Weights of a small GPT-style language model, trained from scratch on English Wikipedia.
Size: 13 layers, width 192, vocabulary 2048.
Architecture: no biases in attention or MLP, tied embeddings, some layers without attention.
Training: a variant of Muon for these matrices, 358M tokens, 5460 steps.
Each number is 128 + 24 x the weight over its row's rms, rounded and kept within 0 to 255. Layers, rows and columns count from 0. Numbers have three digits each. The size before them is the row's rms in percent of the matrix's.

# layer 4 MLP down (transposed), 512x192, rms 0.0728, rows 420-491, columns 0-63
102:157083111091149128132133122127147087124162172133144110173160101150137113118068110122133148115142133156110123124141144132186115120122118115144109119112161127118131144123141185107106150128096164
094:140101161115135120134083113092126114170149110108107149147157161140153121158106150120122126154164145169146147115128148093157113097068100119109130128108148140131128115105100130088091110115149120
097:135143141125148097135127116142127117121146156106123116142102119120126096176169135124136163155142157150107114114086119120140164095113130135153112117122104025122140132141143104145120105124119122
101:120153127140125125135133111117144093139119136174112138147170097130107080130160138117162135141170163128131144151135150085108141153084111097099110116099170113133092120181122112147163100156088117
097:124108132133107156153079119158124120177129123107158103168134088102137111124159159133118153098109110156121085126137109152089116154110159100150141134135119085168175143107122158146122102146086119
096:157133144132134143125136157120108122102141136114074089157110088125123154107147155117165126110070129121188101113167122131148130128117156113104112144126120124097089141134111160085128103159148087
095:099094107125110147138151168123153139129106134114175137102154167120134124108114143131159140138119117170123117146088152110174082152110092138139111139152124161131114136101079143127129169115140157
100:157122119156104105122131177114136148136144163158110125068132124124113142106149077140104114109129132126101113156120097089092166070120128105131117127135141175112134148148141146080122135101136146
103:132136144137109174150125105084139107170135145116140169179120094124112124115168141098132142106159098122171133127139131117120138129163138137115103099122143162135115090120134124157129107122095145
095:150112120151181162100158129104129156101102129127141138109145105161135146117124134115170108108134081130142150158141134138097096104159122124123145125128133108096128131175133137137138146064108100
108:100156147130182133115119128104158124112159093071103155127105121151084107090098119172132127155085110157131159109142128129128171163113161112113126136113119110152123149149113121137141095150110109
099:173100121122113091148096122145103102178117137137130163109137105114127148196105159094123120082091163135107159169156144135163159158092118127117147122108152127140130125128154128134141135087110098
112:122091130153123149092137148147083120058166127155128143132136099121118105131140140138099102093122116142057159135128125103141135123132107097140134136101126139143144125140098125130127162117060108
094:152103096122106112043093129159134063119139100130124114104137133110108147115141064195107148109143138100142135108121131124119132158102141124103149136128137127129158143172096117130147083124109114
105:118120106123100150124158157149151078117127133172091117146123112171135079117116119103129122115120149188114154166126130105122098117150141163155146111145115117138103144177093142088127082126101117
102:141126139154121173155125134125142135133097116133152139122123141156119164133128153150146094112123141145126175086097130080142159119110121140120127158121129107162142066122090129091131146127112141
101:129152124092134136138126099082158120107136150134120154118140161118128153117171126116127106140120122125129137086101107113096151154118130121140156144145137156153106151160115134147142133128148145
096:139082147171153156149149095118158124159184085107170126072107121169121137118107123140126106127152181147110142103096071141106152118123095116084133101081098153088147142125108121130121114087097131
112:145109154169130133120140146124130126143114103145143096120150131122178157111126143112082157124142129102130059123120138142093101154147158114105132126119118103160122166093092132143138163130120108
107:123091143204115132108153141131137163126102133173141088105133127133144116103095141132119167143123142165136123121099142120176133167137140122130154120109158117105123085143116116117145131131113141
098:090092130151119151077149159086106108136131137103062111168130084122146116108100101092141094106189154128097136081124089141116104119093104154167145135120119132134114131140117094119104089125142125
100:140139154134124125129157119092101148132112126117139110119106067124123163129125130124106053146110104150170129152128118107124075127133144114128144140156166118068142104117123113133139135131141168
098:127148192148088153127129109122114148162085116096098151131144186137115109139110142109112136081167120157115131126135111101113120175156137130114104151108133132145142133141108177123142135115138144
106:124115165134149100151133156122136126116116112147136155102132152109120143141071111102142150101124098146133136112105090130097175117142119091105172164166117121145138141132112164088130118165159161
100:119137140128123121139095143133143128138147109125144157094134142163112151124108153129142170150147121140169127137167141174146102119079119102126093134093120137137125132141152123166115120068084126
104:081128141106163146117112132101127124107165138115138103132099118156174121117112094176146146113172153102152101141153154114146188120118183148193106071143108122139145129138163127128159161153132097
102:139094087152098128156154124129106138130157126118121140138093128127133143107163106126087125128151177136144112134105109104131150133153142135097088136117115141170141155128107146150147137102131121
111:112156104165137127120123150140181098125119131137098144143145097128135128130138120170126144128121157105123132159115128148106093117155120159148163113148110191130135123157160171137146201116111123
103:095118133142095123172147123112130134122096170149154122147132197133102154124134121112187130134134122135095203128112183058141128103131110147125122114134135126106141127151108149147112125119146076
095:135131188122114112170091120137098106144140121139107156113115105169152162116141120123138165133107127121098155098136142150179138155145179147150112103168138133116140102111130153136119121138102100
108:128136165088094141143130102126119174133101145119112118129113145175116122130122101151140078128085186136113147123095127129163143143118128144115131156109108089108101101136095098141101135153124128
098:148113136153132126111129112101113164125117154123102113134177117121144134174172167142064102149128101105134112127129139148154102157140084124128123126151102137109128110088155112142134101173104038
095:119108135127167132137074067111136140147163132115102121190159150173099105109153115135107116090150102144105140123104100158125128133118152155135128107127103102137133180157176114128114170127158140
100:112126126123136119154151098126094150108130121176129134137134094067141110126128102171175134101144143135143107117131104128147113148157176149111137153083123108124115112150109145132101103123151109
101:107144173125097107084124157124096148076105164087107115160156113167126103143140135147111103080132117112147148097151120168125136136132130139141130138114141147138121083107135166146156145116156123
104:126162110168178108126100103143125141114092117163132157175104130075139143143174118126075138167091186134097131145092116135133124093120116141133133138158108118139090093122133124103097122107129132
093:092114121157108123153128149103130121109130132152163132093161133142140120113168120114124154088142106109130094138097088121130073106122161094134110119149112161113117141122111119155129112114102084
096:151115130086154134128151101152125103084136131116085163208118135110118124131123068154104139128122121131118137136165115115099125127118141107097135133164132127148137115128108132136184106122095091
098:125104116085080118137125108174164174120124111155096171097109115111130119109141165163140129118107133117104147155123105162134149144122112101151137159120119105158097115142154119153118117120139101
098:128100138147161075156094132153121166126130095161128106121163126173132138141123132149181143136170127102157120139133123121130130127103172101154133152148116133138105119161126113157110123116118113
091:076098150171151112132178161144141137096125119122117140078131103116139117140108133109168084127109149133105137148110092097093169148127126122151113147115116166089125159160177123111106094164185130
103:105128098145127192117164144170125133146147154160090110094151155125098103095110140094119106146093157146151135151130122139097127138138141123130099102172125144097137137119170147143140136131141163
106:120117162156143144123127151111094145164107132113131084141101128175138113117120140143095120090125081161134125121091178151095092109142122171101118141139133098141103162132175120141127121153117134
103:146136098146146133184174093184118100108125137139159141159100134097111136130082120137122087110126108125106127109147119068128110092106113146167124086105150121163093119063122089097127126153095151
102:103119127151163112139108125127098097163099128095130144142135126125112112124151108099145110085122130119107134075134109137087151162137150164119164077134165137094138120131156153105106134145129164
100:121086115112130135115111141130132082132138122126116160110062094127143146127094083124129132103089140151103150181069090123107129095104149117084116112111085165117133140152134127125129134120180121
099:133133153134135104165125147164095099084138131113129145125125132166111131124108131139133144128150080125125160129099079134123116109102130114120153171129136117134105126166173143155143117100176129
093:180097134151168120137153132128124108146143111139153128154161088106157139097116123154126137103143128126088128121144144182112132149106133185135106159110120123141120107111146115125137186163117101
109:137137134095117125104115108154151195162144160129132107149126111127104128143104174138137153166145115114095128124120115092133123162131103198145118150130104136128096134113095094166126153154116106
096:131074104126112094127148160166102139150137148134105121097146174105146129157119142149077127146125132135166125167146119110110153112157123150114102139177137126113109165164123139157133119128136126
101:148167117143094109190064144125137136144153121103100114133102184133110112149106135156133163096132143138169123123097138142107116114134167046137137127100172112143115100134156154132133108115135106
091:130170156140159144125129091119151108123115134109170194146146108046133149114106108120132134140077125085097103154109140139099153123131112081128112141128149127154111129150119147167112124125122148
105:122136094094100097140133098114122148107155131049135115168141121135144101120145141115121091176151151140129147147134180126166132128113132074088157150126120136164116148091106097103115152120124127
097:113135161151119137148112149166202098128087107102157104142150123104122135148132155090130142114092149101106147134089157119145162132088107111138105123135095106140111131106191126119125071144119157
099:130097120106158115159118135081152123166151112096121137132146097146131200110165144114140142185104116114172107131142122107172115098085113150115138113119176098090115112152127091107149114137115133
100:126107133151146098114116134110136189080128155117080148115171154123128095140130086158096157110098187161117094115087121112157111092128121099142133133128110124107126134162099106134139156157102135
099:151168109140127119155156106110111144135122116148147132164113109112116061124150148185160141194121178135148146097126140160125158139124160142118149148125133100165099107137128135114128143125122155
098:095087154115134099125138095137120161130151102132156126150157132128129093117136125128165124132114153163144104172113136170120119125156119108126090114111104130129154176113099103154135110129156124
103:145127128102118121093157141125110109103125147150104170121113074115148105129112116138076115143129092116155118096134159152088140153187122137140153166134169153108124108132144104119129140162138150
092:086092113133088121142115137108090134159132166071101126151085120127143106162131134102097147157103136156129138127099116086133095148137117128112117128111154167131116160147157141097092130164137116
100:168113148165103165115154124151147126148099103138132127117146110111124133083107115114156098161110109170135107103105141126104112132137103142155123136146119128125144152115096127157102122106095203
096:139084115114157140115104151141139132161148141107153177083118132141167104119138142156149149121136112157100099138118155138140148124152084120157145136164125111132117094132128145122132116126102150
103:156097108110162152157104095117129074179096108150169115114158167134106101104104117116117184140114099177130104108126123073122140123134107129128148093164116112118113155118133152112113140139111131
104:136108151129140129088067189149145123113147129145147135121132115181087128131132152109145155075138098193143120145120138158134080104144175156121123112131096114116118119119158109152131150158139152
099:127157132101149073107102145136160132125177118110126130123142131073132146145120159182114085162100119122138167124152132098116131105126107116143156105114120118110114116154144134142125117109105094
102:136168140106096098108114138130120114120101143134106169145133152104125122162107109125144123162124154095136136115118159114098148156129125128074128165114095152109134150144122093089120131118133121
100:136116163083157171108147146109117114111149113093154125096132109102146144126100127105105053137119094128104179127125122120135085143105065123133084130128145123145146160114105130123106139106158094
104:090099138137137127128145215141134156135117136096132118098166166154083124153143146112136113140118114136133113134115083168102169127105093142111086111111110136128137112116166187166134082138129158
102:142122142118164128163165129143116160128127124121094102124133154108114122119132167174121062103131135140121140157131144121115084124092121105152145118114116125150150132169084070110094154132141128
098:125170115128116113143106129114123101063153157109161113083115153184144135127164137164102091128096129127098177203126098071163142100161140139149169138135142097132094165134132180128148083123123118
103:126112139151120155089141144071126128098103094116134071163107125143108115098135126138115118089117074140118151165148087159124149094122167150098156173143166158124118161129175130103138119092140128
101:116126112098127120176119173127113123150135136120175142090135126091158129116147170137139137145129126134150109143132152127121108143126133106149102130161142165136124109112149123124122146151109136
# layer 4 MLP gate, 512x192, rms 0.124, rows 421-491, columns 0-63
098:133150223129126156110137176120139129121147124108141115107124137164140119128114136134067148130135180169139125117131096125166134088089152139107145113112112189131117091117113121139144116121140163
104:130123144128137092114160138150117143129154138140095102162095127142137159140143103086115154105124128158176109097123161148137182066097105136154104078161119117091167140185157121127113176118146149
102:136151163134120120137162143126118096160090097171128166143121106102092122108141142106146113125145114170176114166149140129096100133099119155128083116105131140122135107159144102099149139126122115
101:091149122126146136121090142112106119118094188106105148134116132172102160113141104143103107118106127108160145131111172072126115110116145102192105152128102104123159125144124123161129095111135153
102:122153102133086124128137122114120124146116075127113153120111156144152176122185114104130176131126118158134119102163106121126158109125116140156136175144100200131109137124119124140128107107129114
096:139063157134116098122164134123162173121161175130103135111126149111171138135129141114123133113126145090147099088131150141143108144149115132102107110139139137119126145117148123140103116146159119
097:122113122119104136119119146136119162113148111096153172101119072135153119122171129101128162136156155155159143152100117141156117088144184136122149114085148164153141137146133129113141167110119100
099:148100172121127140170088115152108171098144145115153081170149115120140158140112169147120107139155121139152114166125160146110103150096106124139105168110120108107124085107176118118144091091134125
095:121159153118138104146172148136124115171172153195099108133148150122163073162173111154123129121073131112121165117116118119148106126105142123159134147111156123135079121142136101105114112127112157
104:160142137181107126076093127128178084116132156123119141103095133120127121158128152129136125116104148123095127128120126094093137127142166138142117100126084153139097215145153115118150128135116141
103:120108100142123100138136094147132139137125107139172152141094111110164098141110127137128160097151140113121141140155125113113123091114076120146161109150099108143124095109174141123091122115115158
104:115152131108081137182140122159129136108153130141113154139124125163136145143129088134100096151126135156095131131126146158154127142122164120105110112087129157157124127107151145130148095159082131
089:139089136144110122127090105135108125130091130104100113134125145148107139123112107110152102125153145142127089128145146133074126152144094126110108149139076143129142134146166145141135125105142140
103:116080143127157177119088132094147161144127113113125184136123137117128148149094109129115166161171144113091125090117107103100193129096124112124119123121133104116120182140151131165108120131154171
099:124146114132120123051141162101108157143098133119102149138127132123138097169153166172105137155115077175154108162132127102108112115125131141113153087119109138105144174131096136129152134112131056
101:141160128124166113095115147150093148144118159120125144096154108100151181101129139177121164157103111156127107123105128106125098141116100147130090139069115129160074118145144142131116135114153123
096:132126092125119085106132124170128152134121123125112140153161124097117128115128146125131158127141163156147140133186130157147140149118081114135145116141158128116149155092136156150139112179148129
103:131156143158174140127171110168148139147129139137138153151139162150165114123131123100177242163137153093143096132142164188169152131149166117111111136123121136142124127192143164127121116138136110
101:121172171126106115125120110126126092093118089109158132074156143110130143134133157138137133152167110126113139107093111141169126130141128157164092124089098100106114150120124134150118141129142166
105:089163137141155128173115127146145110130117171146108119127138155162155103138111110111143125122108183143153131131162136122105143095114118091141138137090131133137085134112121119159113135140125096
096:127085161099122085134147173124065119156119110088129095120113143085081121134094130129145126130123100145104145167151104173127100170129135112141098190141160132095124158137126131122127102188182145
095:165120096127143111114181140136087155138145111136176183147142129179172115117089150128152110155074127137140139101122114177134135134126113112164123122103146129110085156084131122134083104138160137
104:128133163079097140169126156123137119097114132129120152137119092151129136107129144176098125184144115107106141072145135135131150094133130104123122163134072142168102125121126136120119120087099126
112:110140106134137097116075084153129096168107134105153109185137146104121150154176106160093147095129138135128107164140156140106142128136100147125107131112116160135139144121123125128117146129130134
105:107117126123147145129118083115174123230198126119136138110123101158194117125144109096103157164111120125133109103117145172120160142169142144119153126112132117110161121124135148110124156147133136
099:147140132152147156119107142114144168158131114076114136140116090148146157155100159159129145131134110063140097097144141134145107159101113102106142105090165161112091156133093117135106110108150154
098:145177168148081167152140101132100109156117140120162134113118144110157117111138102145125108161127124106121121139124073160104138132153141102107123163099061171143148157119107110129147122147105148
108:118122135157168120157138126136135124151126088110150149103149114107087137120142136159136125124115083072131130129106155118117106151118095136154130174125146127097121100115109131138170147113129150
102:144107125129127150094155151113132134142104148082134118118141116115130117075090145137100121131079113129145123126147135132122100159104121147090118163148132163111117112125136140149168164142152144
107:131121147159130124135145137120138102208123113108096089137125109149157165103098124142147202127155143134124105094103100130120131097135161134140117176156169129129156114118131124141111155139144122
104:138130160093127100109103152119112168066150129161113145135154122115124168127097167110117067125093133072170148127154140162112088122084111146111145126115140112087116099119177120107114110166161142
106:127156143146143093131116123128144101167163146110132119158156144153120094101115110138067123112159121119115127129115179154122103144118092147091151121126130143092112142133134118149149176123124117
105:150113132161158127092104112120119092133132097102091152068099109118112190097133163171099116118138111161125134118139142149120145123100140113101121147119123149130147133122150132125109122131135153
100:149169183139115146132165149136128100139128108097108133115141092139176151171149161089130137140116100130127138108147095100131153148105150116119155105105113131126134130072139100142112095132078135
103:146144154128078094149119122153135165157076098120135115187159142103158153145147106125122148085144176138117138121142139086084097106105082137151129125111126141127062131110131177132128155126137114
091:122141110187112135127148139130126137151150030132119146147121113080123125132119121133133110135120146187103118118117095098133188119113147151132098142133066123179103121152109114135142132148155100
098:129144141122117155105131161129082144149131111139099119152145102093132167126105093103138135161100165173138149126127079097141117105169109161151130128149148081083168121131117130168084156157138167
093:145119121129098159126101084133138108172139149082124128127132126160161133147144107140118147143143181111096129160098144154118147140124112116143149105159127081156183173104104113122115091126132099
091:101170127127091135116162138122144153114141170084113108104149134091117099092132115107114115129131126103165159132101135140162091144103071113091131098124123133118114134160159137137137110144131117
083:202088102135112107123125127125092171153130190145138141117107161102135127125155115113106114128118095130143135137113133111090151127101137135164107127111162139123128131106104119124136105101155081
102:146111141144123117150207092145149132121114130125142136137132083132087125151150130122106129146123098118120117151129156147107187116133149130119114098125106121110139154099079113142148132124137125
101:148130187104136126129104138143114115139134122102150129127088125101169136120140150105110126110155119117138133087102113146116130152105124109112134119110101130127144162109081109111196118114075088
107:120117131096149098075126161136125125148141094111124143134150138116133089148182099148111144102138086146145101148178130088099140145141120079134122141153162122131140154079135162127152162125137114
107:132156117124150152128156137173116175112097147161062142138103135117107154105111153114129166161117124155114105161128112111132087155121134122151124141110155124137103133147117149181145126116115112
098:139123161147109136132138106183131164117104128111152137146101102099133115141066101102122096143113144133121124171132139128116129123161182120106106129112125174106105094132123122137160137125167136
096:113107167124131137107130129106143116109103133122109118125143113112125116115133114132118142105130158132135161127133128125080145125084101109113101089120189132115123158092086134082119161123133111
095:130155147132159108138124076133122151146148126123128071161127158134133131133154130162124158123138120156076182137166161129135153141135107161126166159139141114095102103166107127161150140134116137
108:133124152111121145154111125117080134132201121135123126107131098139139160091126122146157063146104130116129141125119135113129114125096143153095122101106139150147087103137149102148141165137113169
096:130155163158157145148137091136130159142119098093155148142112094121133107121079136124138135081170072145149112101118116154152134112131129113104151177072111154106141092130147095116165119068106149
104:133138140106143113150123121145185149127113113145165154135148072121124096110109173097093126168182142116106136107186151132185111165114104145153165150141118124131075120131148067146103167169103163
098:133121115124074149164100139099157093144135116127168128138143109143168138111171088108159157150102123156122141125097101122137113146131129159157137116162102151123103138158115179134147157124161117
102:129139157149107152110126148154111150106135129173123100117113119092093116172095087140174121127165053091138106134134109163122124145138131159103133099173102154138201136122110074117128159145124103
102:128123107136117092135108124150183137149166124152141132129159171117091157080152152094157159114166103119095163129118133123118134107081131108174137118108084130126113113105144135163123093127137127
102:093135115124148131124148152091153167181125061098144139125101151109147124125116130124124131119105134117200123091101142138127109116140141157144144123144114159146113122128087176152132093158145128
103:110104143166129151132124113139102109156142138109083130167105123166121189105067134141093099119119092122134151167118155123170150156105088092107167083117119139129156103152164147125139134157111118
104:137134117126106108104133146138100150153120109129093066175128124122146126124142111151102085092123133114155088142183106130121122088176132162092122098137150162136124129138166124138097140135105142
100:138147110175105111129104106142112162126123105126116073109162080112148147133148118100121116100118110126114110126144129114143105089159165134137085179157134125100098089146128162159148124127124125
103:125089135090111147150091122144164175133088144093106087121152135125099136142143149107107136162117139162132111110124085122137154154116118149127138092145140123103118110138125130104133132162123168
094:139129185144146118160103107179148138121175149165126111102128153130120147164136162122144142105084117141110105087137115136144124130162101164113135120148102125091107093101094091162191186134104121
103:138102134116155149166159138121068130097114162112130127093122162139134113123176128164089135140125106110097113122127109116117102125125137151136058122158110116125103111127124103147156099110160134
096:081106147126102117155127090118101135165139115148118130143131127185123188098130123089101133166141096174137146113124137103170120153113106137155114135180142156128111126131135091133167129125123124
101:162076131157124160145120106135092112118109134145133099137138095128165114119103115143158086141185141130093180096111100106113105124102165108129145140195137126136106136111132125158124158137093113
100:145102154116155116161113163111152152112176135097104096142148108134135137124146127129122108115165112095087156105128150117162146149138126142127124142082099126139138146080171084116122105114141146
095:093103129141112152088129157117126127130085151086109169119098089120151121157160110112156161151095110120113150173149092120193129102129151097085118116121116117118107125170112170147170106181088124
101:114138125101142068129157153099105163112123142123151097108178160108116108156122113127129102165107136102129098094126141122176082140122127119143140101141160135130150126100119104091160143120137095
102:121144126118110081152116134154090157158111145087132148102116205136147083151082121143092122136125121142116144140129097089131142096110144149130143096101164121116139125127120161159126125113154087
098:131133134118182122114146142118095141133123172130175094061114122131091101130109126161105119110143130111109134142157106143127126121111105135145103158090133102116133101117116129164150143132096131
110:129149105146124145165164132145137145158191109076162162114126130098144129134124163118115138155126144133143164177144110098162146115122129120141146124143154067112137139134138116124117107131115130
096:125160134123080137173145170090149146139148104154143166131100180115112101084110128122141096111109147111125131130179123104144164151146148089098164153113135084102150154143163144134116147127097111
106:125113115139148149110112099133191116102102119141142126114156118125112131120123150120093115151089176131133174134158122123101140170129157111125119166132153146141114088128156136124140138124091090
103:168092148112111079154138102102151139105097123114128122103124162140132196156148118104135131124119089116126137162119153133151105142138105132133113126102110161087121130166130076112119096110127102
# layer 4 MLP up, 512x192, rms 0.127, rows 421-491, columns 0-63
093:159140091129131147153127118189141143103109131129145108140144136174136103128105104162149139130197156115149129151179097140119111095094155098161159092123138137157130130120137107138148138141131138
092:118128118128116130084191112098093133145132090189151117106081146091103142112160119124119120126104109153158136121158157140122121121127101147126136101145142112086132135112104117110124178116117120
108:148151126175112129117149171147150135113123118184113166111129141126096107134125168132166134136162134127140146150132123150143119132114110185146112180126143150102137081139122099140079093130149125
098:135077133130108126146141142092103106071127099177123131152097136154117088122154111100152149141133110106105143111081142118147127147142161135150135092121121133165129123124161154144118121148124115
098:162104147137143104095088116129127139153156126108121099107126126089101102144147096087139127091124145126101097133100107161165135124137110101140148128127105101111179108147110123120139104110118136
093:123151138127128126153103126123127090127098182136159168118091115126073129134103123104144127159118119168071136148115143125109127114122142108118137128123092133147166163135142164133147136111095144
101:110183143144098116086122143112098160145155100119089132142163150124098118125119119119116142157116104099117159071121136138148076135119149170149121138145145080100104133098181131087091149153111156
102:107168134144157060144148105158153099167115125106116129124155096103139105122136139134110115143128106179132133160169150151142121110146108095163128109158083124100122170147127075166152114141132138
096:126133122124131147122138100143139150116125072145089137119117154132131116102135131109115115129165114106109143122151105157138170151103134176170123125137113177162156110125101096075123146124110176
109:121150167129154127079146143178150129157123102112116132122159129127130141087087131147115112168137120151176143144104127106130088179150146143131113165163128101173150116093133121123121092177147133
098:140136178145143089143160159157136160112119167102097100081115107093138128143142140106121124112153120121169084115155115124114111159102173139133129127119140103169123131202124085120139113183137154
112:146157140116189148097151091136079133131114101136150125138136115084118140132089091134091122155137157155113089112145116114119096094132125146177108110081156156125096114137156108126136155137097121
090:091172143113120134114124141120150146130138089126173113148146099118134135147136120115176175135143135097143077146136106154161121115111125150161128140130139137156140130125162118115068139108127131
110:167087148104113119095148133115102069122152126125119098134124165186155151103099112108111148154156131113132127140144096125111127101133101147121123142140101124104127102114110116134089123131097117
097:112091123115126089128086121106131098132136161171131119138139115093138095114146105098111187110124158114118175166120141123149155151146130148121136143129113150106141110156119139114138133130123140
099:092143123141124139143139091144111128125156107108158110114171151155103091106137128102147082144137059111164151123100109145122144132129078102139138108113133126156156136121140131157055159117140094
099:145069112160089161131143155114143098136092172144144143182111086160109154129137157093127159116144142132134111146156142099144153104117128151133137104089154061142145129156153105178162125104100128
109:103112147126111091144127146132141131116138147166148085110102107129122171129130114101112131128151131134129112147106126168124093151141126153118131118115127112125146187121177139101191080170113096
108:132166120099106154070092133118129134120135135083110108063119160141128119133087170136145146098082127151093163147133119091127130131138140116152133103116151130110075104157112127153160116111136155
099:139097140137156165138126111126073158149127149114094092090126162136160128126122108154114163138141150112146104137082160103134176125156164114080134172133098053126126161123143137111134144142145112
103:141136114123134094145125098107135105130167132132149151138124120102123137132157110124096157107141125104161089103135122117121113129173120118112119077134142173122135107060149162137114159098133112
092:143109116154125128084131115142117087098154123116189090127147134140107117126110125101157156156096104156124130083123136175110130080115098158097092145159153097093149095130122125100093089220124116
105:114145095169126097138129104100108158148099092088116156121108110087111210131176116112147156155111132138097139124165146100131096083109080114142114118148083116088113139144117134092156129106120141
109:175108141087105142115137158114121160120127126103163103152114168135131127096114149115144104132137132090124141106116133087133143127140159135068095141129157135134146143131162168129117124138119138
105:135073108106087121111106082160061126151174119171152094114093162090111103102163125147094167136148135151148139145158143168133130121102178086147148166123100114120138125111163140136131114119130110
097:132128146057096122092090155136184088114158121123135147150126157105200137096139138102097137143134107110147141113084063133128121147164106106091132108135148134139163143107092149111108111210103125
114:101108132143143132158099172162119120147109112140119108126122083102141119148148167107134143136092121127122166108150124128153069133097114123128096117145134174181158127118146147116142102101174122
102:107115150152125131149138155130190141091091137131148108182147146112134130133097112107145133123154120161163131114145116114139139097140134142135147139117134089121147161152162173109083106137144131
101:080116142115098136143106160137113145107098125094082101152119096148128114127163165101155102082140111115111142102114127111121142098173132155123143112136078110172136097145169118099138167139135188
107:128150127096107169100140086074157169103142118123127128108131171115125087159121082136130088161138162152115157096155184143122143151112168119107112128123147125123096120118160110151110086141148105
101:138138110138132133098104112148094114174144126135180145162121122118111141141160142107121134110137105143106118124123148125132136126158098136126076130105119135123129131101103117139128107116138118
105:123140148109123117163112118102150133164140160148135169127144129148116123088104125186156086122150150143093108073100150151100098142114122148106114142163125139117118159157135146135143147134151167
101:135069157111143168109083145180085152105136166144119081107137097088125094122160149135134135168124155101149131178180137159150132132146121099137128126099133125135111131112145124112125147132163153
101:126118112129154131130142110148116126133144169089104164114111140163123127095141125112149137163121120130106117147154090120109120155110151133129183126093126148092091167109110121132101116140138114
109:148091133157125114105127119163161081100154122106083117142156131108121161124094148120146117124120080142137152114141148149127106093150119103158153150092136104126110130127172094125127158093151111
094:149134147112156102160144104145092109098103110139088146152143145092159122129109165110128136122103119116128116139101126159105104154115082130119144099115106133108132118091110145059091142134180115
096:147141144173098167126142149120081093121144142140130160129114190111147141143082116140098133125152148138131146141103109149116128131145089076192100147144167114167149130153101167138141111102160164
096:085124144096123112159125128128120112098112145138163122125133112113103135110099147144145097116172104113157179057104110144129115138126079062116104120133180132147115134128154078124137105146128146
101:131098121113171144106144142132147099137113109167131167136100169130125134178088112140125147146135146180142122174119156115112136150135049147139157153140121102124156126157169119169092121110104182
089:142127144085125133123135057133166114152115158128140114158140136139101132141143123103095117165144134097123138112130153161145080092146120146131115134102121121176124144106114149130130155155086174
101:084110130085139125158090142122085145179098110090107110138112125154149133138116118107199145156142107091116130193127108107141148156113122114109156146131140131143104170126134133143158148108100128
104:118140131171142150156129117141062132148132115168099116114093141141126143106144101126078157122155142168162093112127104092114133129120126144143099133140118102098127112158132125073174070115093123
106:104161129116093111115129128168163166167089120159147161134140138105082155129097138135173100093113082118119150058126114130118118133136147131143116140096122082152119096114132096116154120131135144
100:152145119116110131135124174091132131117115110086136155115156101113107131166121147104154139125095108145158137127081147149103133160090095115146116152129137140147111113091097126159140131138132138
101:132150147166130109148083165135186144135116115153116133103152104156148113136143089111153131115136105154127120164111096100117140131128132109137108134105113159125109158139099167115107151131130112
094:117110083105079126165139105139106063143136148157157122110123185120114117095126123134106138140107172106118137130159134122156094114160115123160137142135149132110142154136146109117148135152114141
095:114120138106113150115178120154103128171144123108103086041128121107131121057134097142131126098149066110136117132116119165129122155124121112143106131117124153133162134184129112095132107092066141
108:113132135117114138129165097130155134124098153103131100095117117113136076112112134133097141154153123161103094094088142162134144154136119139149108133142157133075155136110154098106143111088137137
095:122144143112187117098139127113143122151137117159090095143123161133148125117126134120107161145128120096089148100121150133115095154149097124128134106177132104128132128135127178148125139182119129
100:092121123104126126123140189159133120135156128083097128123112109122135127114170129109112131148120145118133145093143128123174150106122081131117120108148161104132131169110091152101120123122123125
088:110111117132119154174143131154117115107132150144083121157119108108151156110088141118154095131135112126121157169141121108140170137095135125152151117100155140135126131170131072149102091108091123
102:141140114083120115136135110149114140185143123126124093093156146140136126104167095069151141110142125140142127154130147127113135131143124092147147107156094062155091156110073092127135100116068103
101:125114161109115111136115120120077126145173144141106132132135141109068104130101157137081131190155138135131110137121136175144032139116097165123133131110115161104144129120087133105111130113107122
097:125124097125116134135083093143142164167145091120122129154109153131137146130110139162109095137124143135145121150097131108138146159136107090131143092147107105142151078122137101164142113088122112
098:095136100125151139160164139115128143096125120131139112114135088125131117123194112101147185153141133118079089148146128173123125114135125144133106145126161100136143110114112092123156123103143116
100:139098111153129139138155119106118133125160119136136126093107120170121149153138137099182114157142118138116150146131128139102137117168160131118157137126138100098114134125109159067125109124161206
102:097077139155114113122148099129131172098089118123121111145150090096107129125122095087127102064134153149099116156131125174151156128129132133108143134139144098131109137152109109126144118131159110
106:107114138101158126114128121132109155129144178128124138055107093101110097104123062153127125140118156137131142114135117151148135148112122096087073181117123098142126145078145142169119078140120107
089:131164106118152148067120099120128093147128128152126136104118113121090129075130096157116112099141134146134124101124122094131123111149098129122114143153124161113088122168138117107136124101122150
098:116138148123149132136117105135104117103172128099106139075141124103161164123121106094123128113129111083154136138110097074077128141126174111114153113110136117124156097131117072081126114147118119
099:176105094073149125126156093133158136163114165111155155071087110104155127138167093154153076147093109125132132119129112153093122108145139163156110100140143114142129139138101070142127094140112106
100:164151125087079133152167148113115115102115097134127121082080137144075125124096139152124129128121125127116097134175149095141110140170142123094094121149123108076139131115089168128127126135119120
105:101176090131131141123143127126095103136116117122108149098120100143148139089140145107082164127127127166146106111139174129117046098132143129113138130125152130096134079120157155145150145139129167
103:117107119104113140097148171166122161119140094122130192101166176148162119087163155115094136132153132161150133146168108059148114117149134105120135168111120104153137092146191136119124134126131116
104:183142137114117117121152126105101106112094124124121129114112166107156129128175105116107166136147115135106137134120152139179123132168137143136134144152153126109164136133160157136093125096151121
098:116103117110157153147123114170140157177131133129150143128074140074126106147122127134156095155162113118177111100134109133080111081147142148111049152128100154134114177128157131105102131117125114
105:121118114152080120141132167118117179110133159136106100128132152110118133131128149155149104127133149147147073104118111126144109131119136135085114135180127119123154125091098142170179112160154120
100:117133108130145097088160076135128111154153107138102104155134131109143100172136125167150096104145099158146126151097109122129085152115159117135138122103120123100155089114125153103150138101117125
100:135162137119074146138120139116145101102152110186106146152154162126160136107103104163143118168103135105147089157152111100111184128139140104123167163133157102115177160166146119139152131157129150
102:113159113138119152116126121108134146176127104175131121104166086129159130148125129103095137096136123125151141118098084140100135115100155122123102113097117123103105199120140132121137167118126149
104:085102086159153139135168140138173153152119092091118090134129112158116116134092148144102108119134140094134119134110151087124135148161112135121124124160143106163102162100147169108145149132137114